{
  "num_hidden_layers": 15,
  "hidden_size": 96,
  "num_key_value_heads": 2,
  "head_dim": 64,
  "intermediate_size": 384,
  "hidden_act": "tanh_gelu",
  "norm": "layernorm",
  "attn_scale": 0.125,
  "bias": "all",
  "beta1": 0.95,
  "lr_head": 0.00692,
  "warmup_steps": 200,
  "final_lr_fraction": 0.0,
  "batch_tokens": 16384
}
Each number is 500 + 50 x the weight over its row's rms, rounded and kept within 0 to 999. Layers, rows and columns count from 0. Numbers have three digits each. The size before them is the row's rms in percent of the matrix's.

# layer 3 attention query, 128x96, rms 0.0859, rows 32-63, columns 0-95
137:549439514477554553479517494555449435599517521522434539501480566514486522495506439536530474486631491466421532386454569527521487478450557454490492534505516566449455460410488408577491473494552509368507440502557586591420482462518469482403492493526516547433595508477462512526550412506506569508
124:502438505518497511520577609549560437485478476491510521467467485502451568432383485542511467543590487543519379420531453435534383499498557470560579508415524573418466520526495436506503457550507526507490531558476525494547469440525507454533586501487620488515491552470466439481633493480582537517
127:515501433517488513474520553473506452448537464494537513534432479504450503516534465507398594403412439550492502494526523477513517511450550570509476507552500507537475512539320516615507429442510504464447478451592583564520585557482524530492458568596497404519531433447495468455432397487514493539
130:531527504586526497477601411549499476541449471470503477577464506473513425592506416516418380442464470511531457509541429424513515508462551553472492493404536604477533539496490473444542515486466595490519504556524554574528571477526509574594466384432565492511532487461471453483421539512438510425
146:515394477495582549439472483502467488538460459509472484517426466498498571496444434511555473587467485543531559429490574442543456489424437444499527460551476510544565448491417563483564613462507487480600572466397468511521522412427516554572481502475583510499451465529491539431612454521555555552
151:439480501455533541476467475505451532494454512465498436533451498426624457525481524463548545540429485526579442376520555490428497516459484517480469542520520487471481494521551633515536580537420465391586499525469493567408483488430418485478522552525397510474475583636531512532547562521503517526
127:428431486569503401477465509494532508541493418543470471514507404487433567585562517413554521547492496463442345497463454442501456544497548596515465468481532525483494401512509512525550481496460497530594550474566528491555400475581539486570530449538535508548541498467446539503397559585487459549
133:561547573461493449491476473425373552414556522476469556463437522447493609516412516552492480607546522498469510491520490538461489353596435545543520489540462462524419527458513488584444474478590430425585521461525566486480561475496536535517545469480566468444436490532477497452552457534496499521
142:420507471501519518409510477442527498559629434492415450456426554450512562462508492516526528474498476521477459600446574467580433501498498525599507478555470520496492448446458539453463514554540490514435531569509390512381589536558540536493594486565483536481494475450613454585523507491449464529
141:531540497511542499430556506482477387496457466510543520491447502472480462566475481498510551479524431533536506428447566487577437449516502526453543596503482442507546436532430621484453512533403568551453515488462504544530579432458504433514518539560614545439504463577421536402525425515592448421
119:467480468539501471458492514536395525462513502414628499559465466553576451482477530496463607512521464436465457419470552450505501528574564523418535555570482423535507496440541493508457588545546540487509390414539527451477436521557467440638434494517489494573471522480563498448485567572514491460
161:458530499454452546497602443485419555443550554425552545440492355500558556427446454561520552480498513560539559417520514518451417500527552526429535466482512477518439472422597456552454591564431548420531530486470493523512566462498439501483491410520515476491450534473539570567518523494560519573
123:463556445489421628475495531486474490499564548470570592500473505572470516443507460493503593562478477461421472540444513514535517537621475497467489457474515425498548531406502486410436512585460496453458524503434521463463557500534480582483534547468586392489546554464481467395491594453475485590
128:488509512499540491546473608502488514502412498458511600473524447562374531405555488469477580477382480466423597467553486495497600481535466572533493454439556421567508562442440438499594438448553566531542475403500560496531488559513526453500560532491455545480482480501457584506464487532499529521
125:520531517565594584439508518564461429455445477510477416408483501531395441477478481434539475526507498422480518582508421560518479497512550448563399520509534513488529443472458439515479546602495555541428442511571609543417517556521416542418517478595494421519502496505472552536469459523524521566
128:458568596523460506494457422440508632441449541518561503486446460525559519593502465459528445486515379437528574509516462581523472586383594467481476442504516512441532516506491550469499493508592478460444451513514522568470431409473536488464556414526540489409530557528497487554508465494475503586
141:518432511553490488460543576428457548528518464439420573442573551496485431425455453628537510574436492523498500540613463514550567548409451544523525506488468475390482468560468514514551582574491509439470545486397515556449480452452461419479606516464516516515551511532510451468534524559544455486
137:467416586547584431403563463519460524464502484517459585456511454568481529486477464475508500575480515612452558557486583529487491480483508456600513543362502493455475442505511561460431579423488583481458513469502512521428547610488598496488560490419486508541476547451513457500522469512495562422
130:518577509480525485505500619553438450514575453538555426548510506400540480459477548515459409580518531469471425569518497474504557493634420557537533521528529530421469478439443436429477353463447494508518570514413542456499487562534529471568520497468456496517426454474524471457468554517554563519
134:533553441431492496557566506532466520546413552533479474517487524557606424514562576470443545464474537500455540572499420565458500532463452479568474534508382451606486600480510508491454552424504516501440488471485459509556470550563529450501517404555482483521594628514446540492453511504422482413
113:556413505521468458535535449433541442535430567514435496527471465591545460459474506491516555562474534505526578517601558501476537473517517482555464513512491489469419499332511419578428496521500481520556485433380489496509534572509507437495639401558524476501506519423467499577540515491513546549
137:439493548496488513523473496565463580517474411488554371581579470499590513513549400454502501481563586404486585502462596509508500406521473432526536537599533469551444558500508497514434497575465500424491488528539469501549482437533563480511473483473538544407539450545490585497485482405561446481
140:610409486490497414476494524504374617470482586437542448462529458475564403479471556577507594538530416541465482522471551402361501457523523509507475458435483491469470582528461497511558527451509498480466582500569520518418531462531502461570474525571536521504499460547521515534550570534487496491
148:541589544423541477560537473495511436492551455444488564427514417541448515437530425477520549584476513568473516548413545506497487531500507604474501537431586496436476458528479577528593471488428568541467543490492464476436524464591430476452517480481561573503443467530579530485386469434491399540
124:513531550540581528473388548489536483502468498581546533452510523560558446602450549530448549497509555533516475575398486518551520392556509462459498536496509588559467485509497378511546564457457522454562550486476468563450476536444486451439392508455422539435488443491506550475470426592556431495
136:542470508522525395459467496472413489513553497423476448549500504529492460538499474572532557469553518448459471470480623488565521443421491631515534436483515515504381387557535522483525402469403462496505450489544547460544565533484544400533507503521550613549504433520457568540544467528464463525
126:504496611419443468491532415632455466473424519462560525600533447478571494440426454515466502515510518526510543526502509548463494512334552498470507428405480545489516432487409574475524551497465512457506506518504470456524420479525505521500583495485494444623497454522482511501515548592497562578
139:456564516523489513449588472466470465463366565547438541416505458517545511451573481548527552423547378522555482474517519531511489561555503443521453446597554403494501446461480427603467543640457528485491553481505471469477546547554478480510557518495569434496420474584453485484509434489483530496
146:453474429636524493536491503590582589485486550447441452546504441579568398529504463485579449493432455522509458522491588467456496469493498550564465516482577447529558534407591490452547570497565431409574483543563433545501504499596533449453517519467481524513499467484455537456503446494446475455
130:467521475548537464419553507571538517506547438512526654498519499417480495555460529495351424597467466449525454533548443460560500438531527488471507578416552527475523491473505531494511441450470546404497587429527505526537459497437445453491453525542486466600561527494498579513458477593496427455
141:449487495536499584489506472499519538587450530472496487511477438433477523543473469492432501456543563517535394546443492476579525485439555513506562441513549455470457535474553453365536495465495482561389522523468583478381558594575506472413550505516469439543488627385534509499498475540540450503
142:528481506541469549463478451470513498561500503517606467497618566473527530443519461401541582482487568557424520485530573468462417406469615530541407466458418546540526531499463464549469521525504538445462488517514452446534586515498418498547476576440473531523511551393500512474464497450534477362
# layer 3 attention key, 128x96, rms 0.0886, rows 32-63, columns 0-95
126:428550430501473485442583572454477515495445560472571493446517428431412458506566537548566517509360502470490463579486531425543492629426468496527542448461472517554366567463498475571541491523510500465539573474511578459444533504564492491506492476397488476540482523472515499517461508578553567541
122:359479506537440496517495532428492521478527488527560504450488476567594393474482480585547525417470503485508455486551546529463497548494543433532432511487503493599512492552375625547482452590380460460487530501532573550566551496418429462513534524462492500465531432521556479486458570554494534521
129:507504566444569481566540487404532503527421543539431417515520424489372481532570515534474524528561480512551467536536525514486461503452600483455543519570537514454599468407560456548527461497499417470448550502468558423375454499627559462536475516407467522487517510496484466475516588498449483524
135:488496483444504536557533593524560536447446332548579504475516456551472537483437514559488502549515551476558498419437541514459542516484412478542468497505592464524552512510537425584497522505424498529489549483504461457456462521542420548495497585599584501468439407448563483468494413443468463591
137:466551482465390487502526464452514551449555456553445566457522500487554551522472569523471583490491497437463481509478526578491586496467534491353468428467470450521442395417482531558517508603448574444538502497398611520512564468558507471506502528491514505617423520551458539441550546535487474497
147:541592596574463523454433519493538459408627558457516497585500505539483555530423492413512554506446450468516437502451555505491542450567507538480522488523472522493394449539522526456479472526622488435450462423417585456530543473521492488506526423438592597590476477489470500503545500506505486440
126:570494569530453569484492477548453452492457500611592465526518540555525513540529604556469362504451481515511617425633453517458434492504529473435523506484514512505528477521474439519506452559390546536462483526466458537469522532490479441500475492460513629439424415490477481433461462570470481533
132:417641447476489516465492485495463483467537511511493465390527519605553436467601530436502556457533528512467446455492455550446501543512487511459439434489413510438502554469554553552537507408510526457460443535555536485486509510428411495605484514407517461585545509536513476442640527563512490481
134:544494523518485556499413444485459463479535616568461533525514502519414509597411561466504477488546468527533403514644564561476534457570462448545520452531489424527458522420544517558501488428501453521569468549487531548524463526451455434587552443519481491502513567449430493384448485566510560546
125:399418575467486567496502495454567610517536466576551528585587428447547557440524497555443551481495529458522443503526576535570469491430510486493449421506467486576541458471496526443614445550532458487441543592478498503481528421536432560500536489459486410539446452450564523476441515452498425500
114:503541627458483587515452546411484493468467526508509464568549550454480505441541578455497377508476581486445420527504553435501507436447497558482544526519462461384545516602554579495472560460587523468452542525484483464423592549467514484465458579471508492543516480435515516478419527398475510542
141:458563525434509541471474716415585456420508448530482516572484572490469470525472530416560498464467489527505468484483463501497533481498530556468559501379466483449485486561425524494504479490562485490528465531495581531574526470457465507544460581475480392539556490417551437416524481530555551516
124:419455565511423501571358513411543532511484536568518555528559485434470466450475471506457514505424562535452511480479492561531516476536464535551480466468388498458478525508512583440482541512491454466492491546491441528435463593559521441566537571614405517518619504506463439482552540416516447451
124:612487488400524427459500476408412447508504392565469447399459568454478479463630544550446448545475411422589521507449473561497470560456595531469526560542488563517452524524501505497518490527516466504510486567549497515499454503544511482483511492551458453495535444549498463649543518456512538467
129:523519556521550489527484476565585528469511585483525536465627536472424450516555389574539537498471522512556401535510555451562484518406492498480575532464530446492471547438444493522567433481416417569527479500459478519477506586501449465552381479522502430424533446459462489613422505520470493519
118:485539478400540509478554530528480501421565534481508558483520486529382540537427464638516438395507468497548477446482474527504378462529406541561468580484527484552507529462391426473513579427488565459522515483471534522474533455489498571477374457573520544518520490513551514476586507528494540439
144:410523482484514533511561434502568555528606429625503512504503464515511446463470487452490444499541590482556433399432514492480516525468551447494537524519463526527372532450410539452498467496609565502516389458517583430497493480523533590535475492490520540479545519480396581504565482522514581484
139:465538476494504552526451473505497504546421487568484483537379494520487586513536493528546416381517519532499478448415557496477493462525449501431473553469517391513465585382510524590546490519543486575580405531553582471526534474506364511500526490480503410550482524523488589567534547467492560539
127:575452478591389428522527469567452560446409444528515434448515557527608446492479508471496477429490473520540418508537522476456428514493545480555506555484473499455456560595582626560558560498524493484487488499465414464475510587461532459596565528466478466435549555559503466434532515480454454467
147:568535496523499540523526528469533469490589434457501546522483499471492620423468421503545476544568473459471594471501491531565419554476457471560525560414587548393488517535608474535431500500532462544454490566502458442472445443487474468459433509484435522442442450561601399574462524463556520446
118:529576447445489465428555604539476423484472509477481504424484446473514469521546567416517430444516525495520506503518525434583474566528530533427443527409479478460446408508557595515485445501522455594535468490452542480496480644491458578513470456494465522532515532476605426491495623519558569505
143:471462455391503539516493533537526573541505493475485558503592533489519480501496594558506589521430451468447607527472411409534475520557480452541539449491380490503465483474523544519428485426563470594513538609406487501404539496505569514460533573432413521539455558526544512529496527575467496465
135:455600549552556500493491517466488491513463383548458497564406563468586473578535522439510498542485472438471476470529400471512488471561427489516461581496514537540435532575575510452439548480501507469510389499551549476478649456525453517541389488439570470559521477559450511489443560480502468563
144:526530508465446581502461501468456482487503452572522489509565543450499484578563500478496528428592474478530589456524530563547530400523492469529601498522544515612488507425436444401546447484536383492510509609554523453546428538553436531526524499482515365485551485437441492437437487487498421513
123:561472507594473435481601441549490533611499489501511613507547483453402491506596533407519491464488456476491424516418496351523423503500508461510504488506467494432578509507541392498519484501489470491445488497552509467542501541460506534465527570486554558552461508605532568531422438572530574513
137:483485525455462522570540511545428451468464494517463479487442476520581444496624649435516480522471457559577501515566504520537512586582519471482500526539430511581514462399537471561515474488591527480423468504437493540456498424547496597469469426402463449496509493451473585446427495588502518480
131:454484543505444451557546536500464582446520491573553510511420480586532528497539448508630514478475510425615554527440512581498474459557374499421558558518504516502460431476392455600441468517478456503472512510539573502490575501533537568443414499506519514439458528431496444457530556464468463437
139:445503477491517510435351545412534488521541455494606527547503433540471595523506490521526540418462492532603471503487410540538538477424575539486459526396499468496567480508443555370480492481533494526543509457512472466527524567482490521499454476579454462482531545470457418511572621579453557502
133:510562481465521452501466494559471450523447497530444478467477606421441532476501571487494516526524480515416479518473476557536566466446446469590562461468425474493505428539482489485459492529537579630485504520439549485412512527492475541415453329521568588434496463530516559580536572553484528579
127:596501531530527555568498477445535556605427422551523398478575470511511474502521407514513457423541515529518518434481521429451459495449382489364531528540501512443474578555456472547515466572502520487432499518470458573513557435575452574513518482476548538417502541481520512434529456483598565482
124:510470500525410456562412557421550501518501545593464424554481556428402440500521528539565448396504461480575501516626534458440488563533507453581439543520506454448496550470468549508539531483483422504515383460488473560572429525453497506509503477620530502456432453470491478532517491552480530576
136:366452513442517475419502503564539505578409482593449464496428465430494462467467582495574489568473580444431518463485522503509533526450441549502488533496563506471498547513550482476397424547540409553523524560518475535504538525566497488519556623538481510590518550539498456544447465550385484448
# layer 3 attention value, 128x96, rms 0.0889, rows 0-1, columns 0-95
090:551459457540467552545447523463423593518531469531497470490396467440497471453474469526563526462538460617488521449466474547581501504492455530544453506432458551496597441472470528552605429510462438551487464546594504516486484487495508405509598531549363492539517524594470499603530502437492441544
079:543482442579530610483529432598566541471454416535538516481489487536576499481388521500481378487506604572563502434443561483562537510542527488481547512523508489478490460544525599498538452502474465398488451385477492497461527594515521539427468428535504443475482584413478516471549490477450538531
# layer 3 attention output (transposed), 128x96, rms 0.0968, rows 0-1, columns 0-95
090:459467489475492487392421560583488601531544540497494521455560532533513431511496465442527442577576531457515528505489481458536477420595494483476427493468514537556493503538581523503499469579513460410506568544473438522459490450427470525545439505536500578381493457490564480577330510581486522504
070:554550536432438489573561455523453497399599453537567510489537478527387518533585534409567491473530545505398557469553568537496521492381468402447501439501433476490474540471478438520467637542493513399526481484445508504551518531469450540562498496439541502490490468501473540555533567465521526555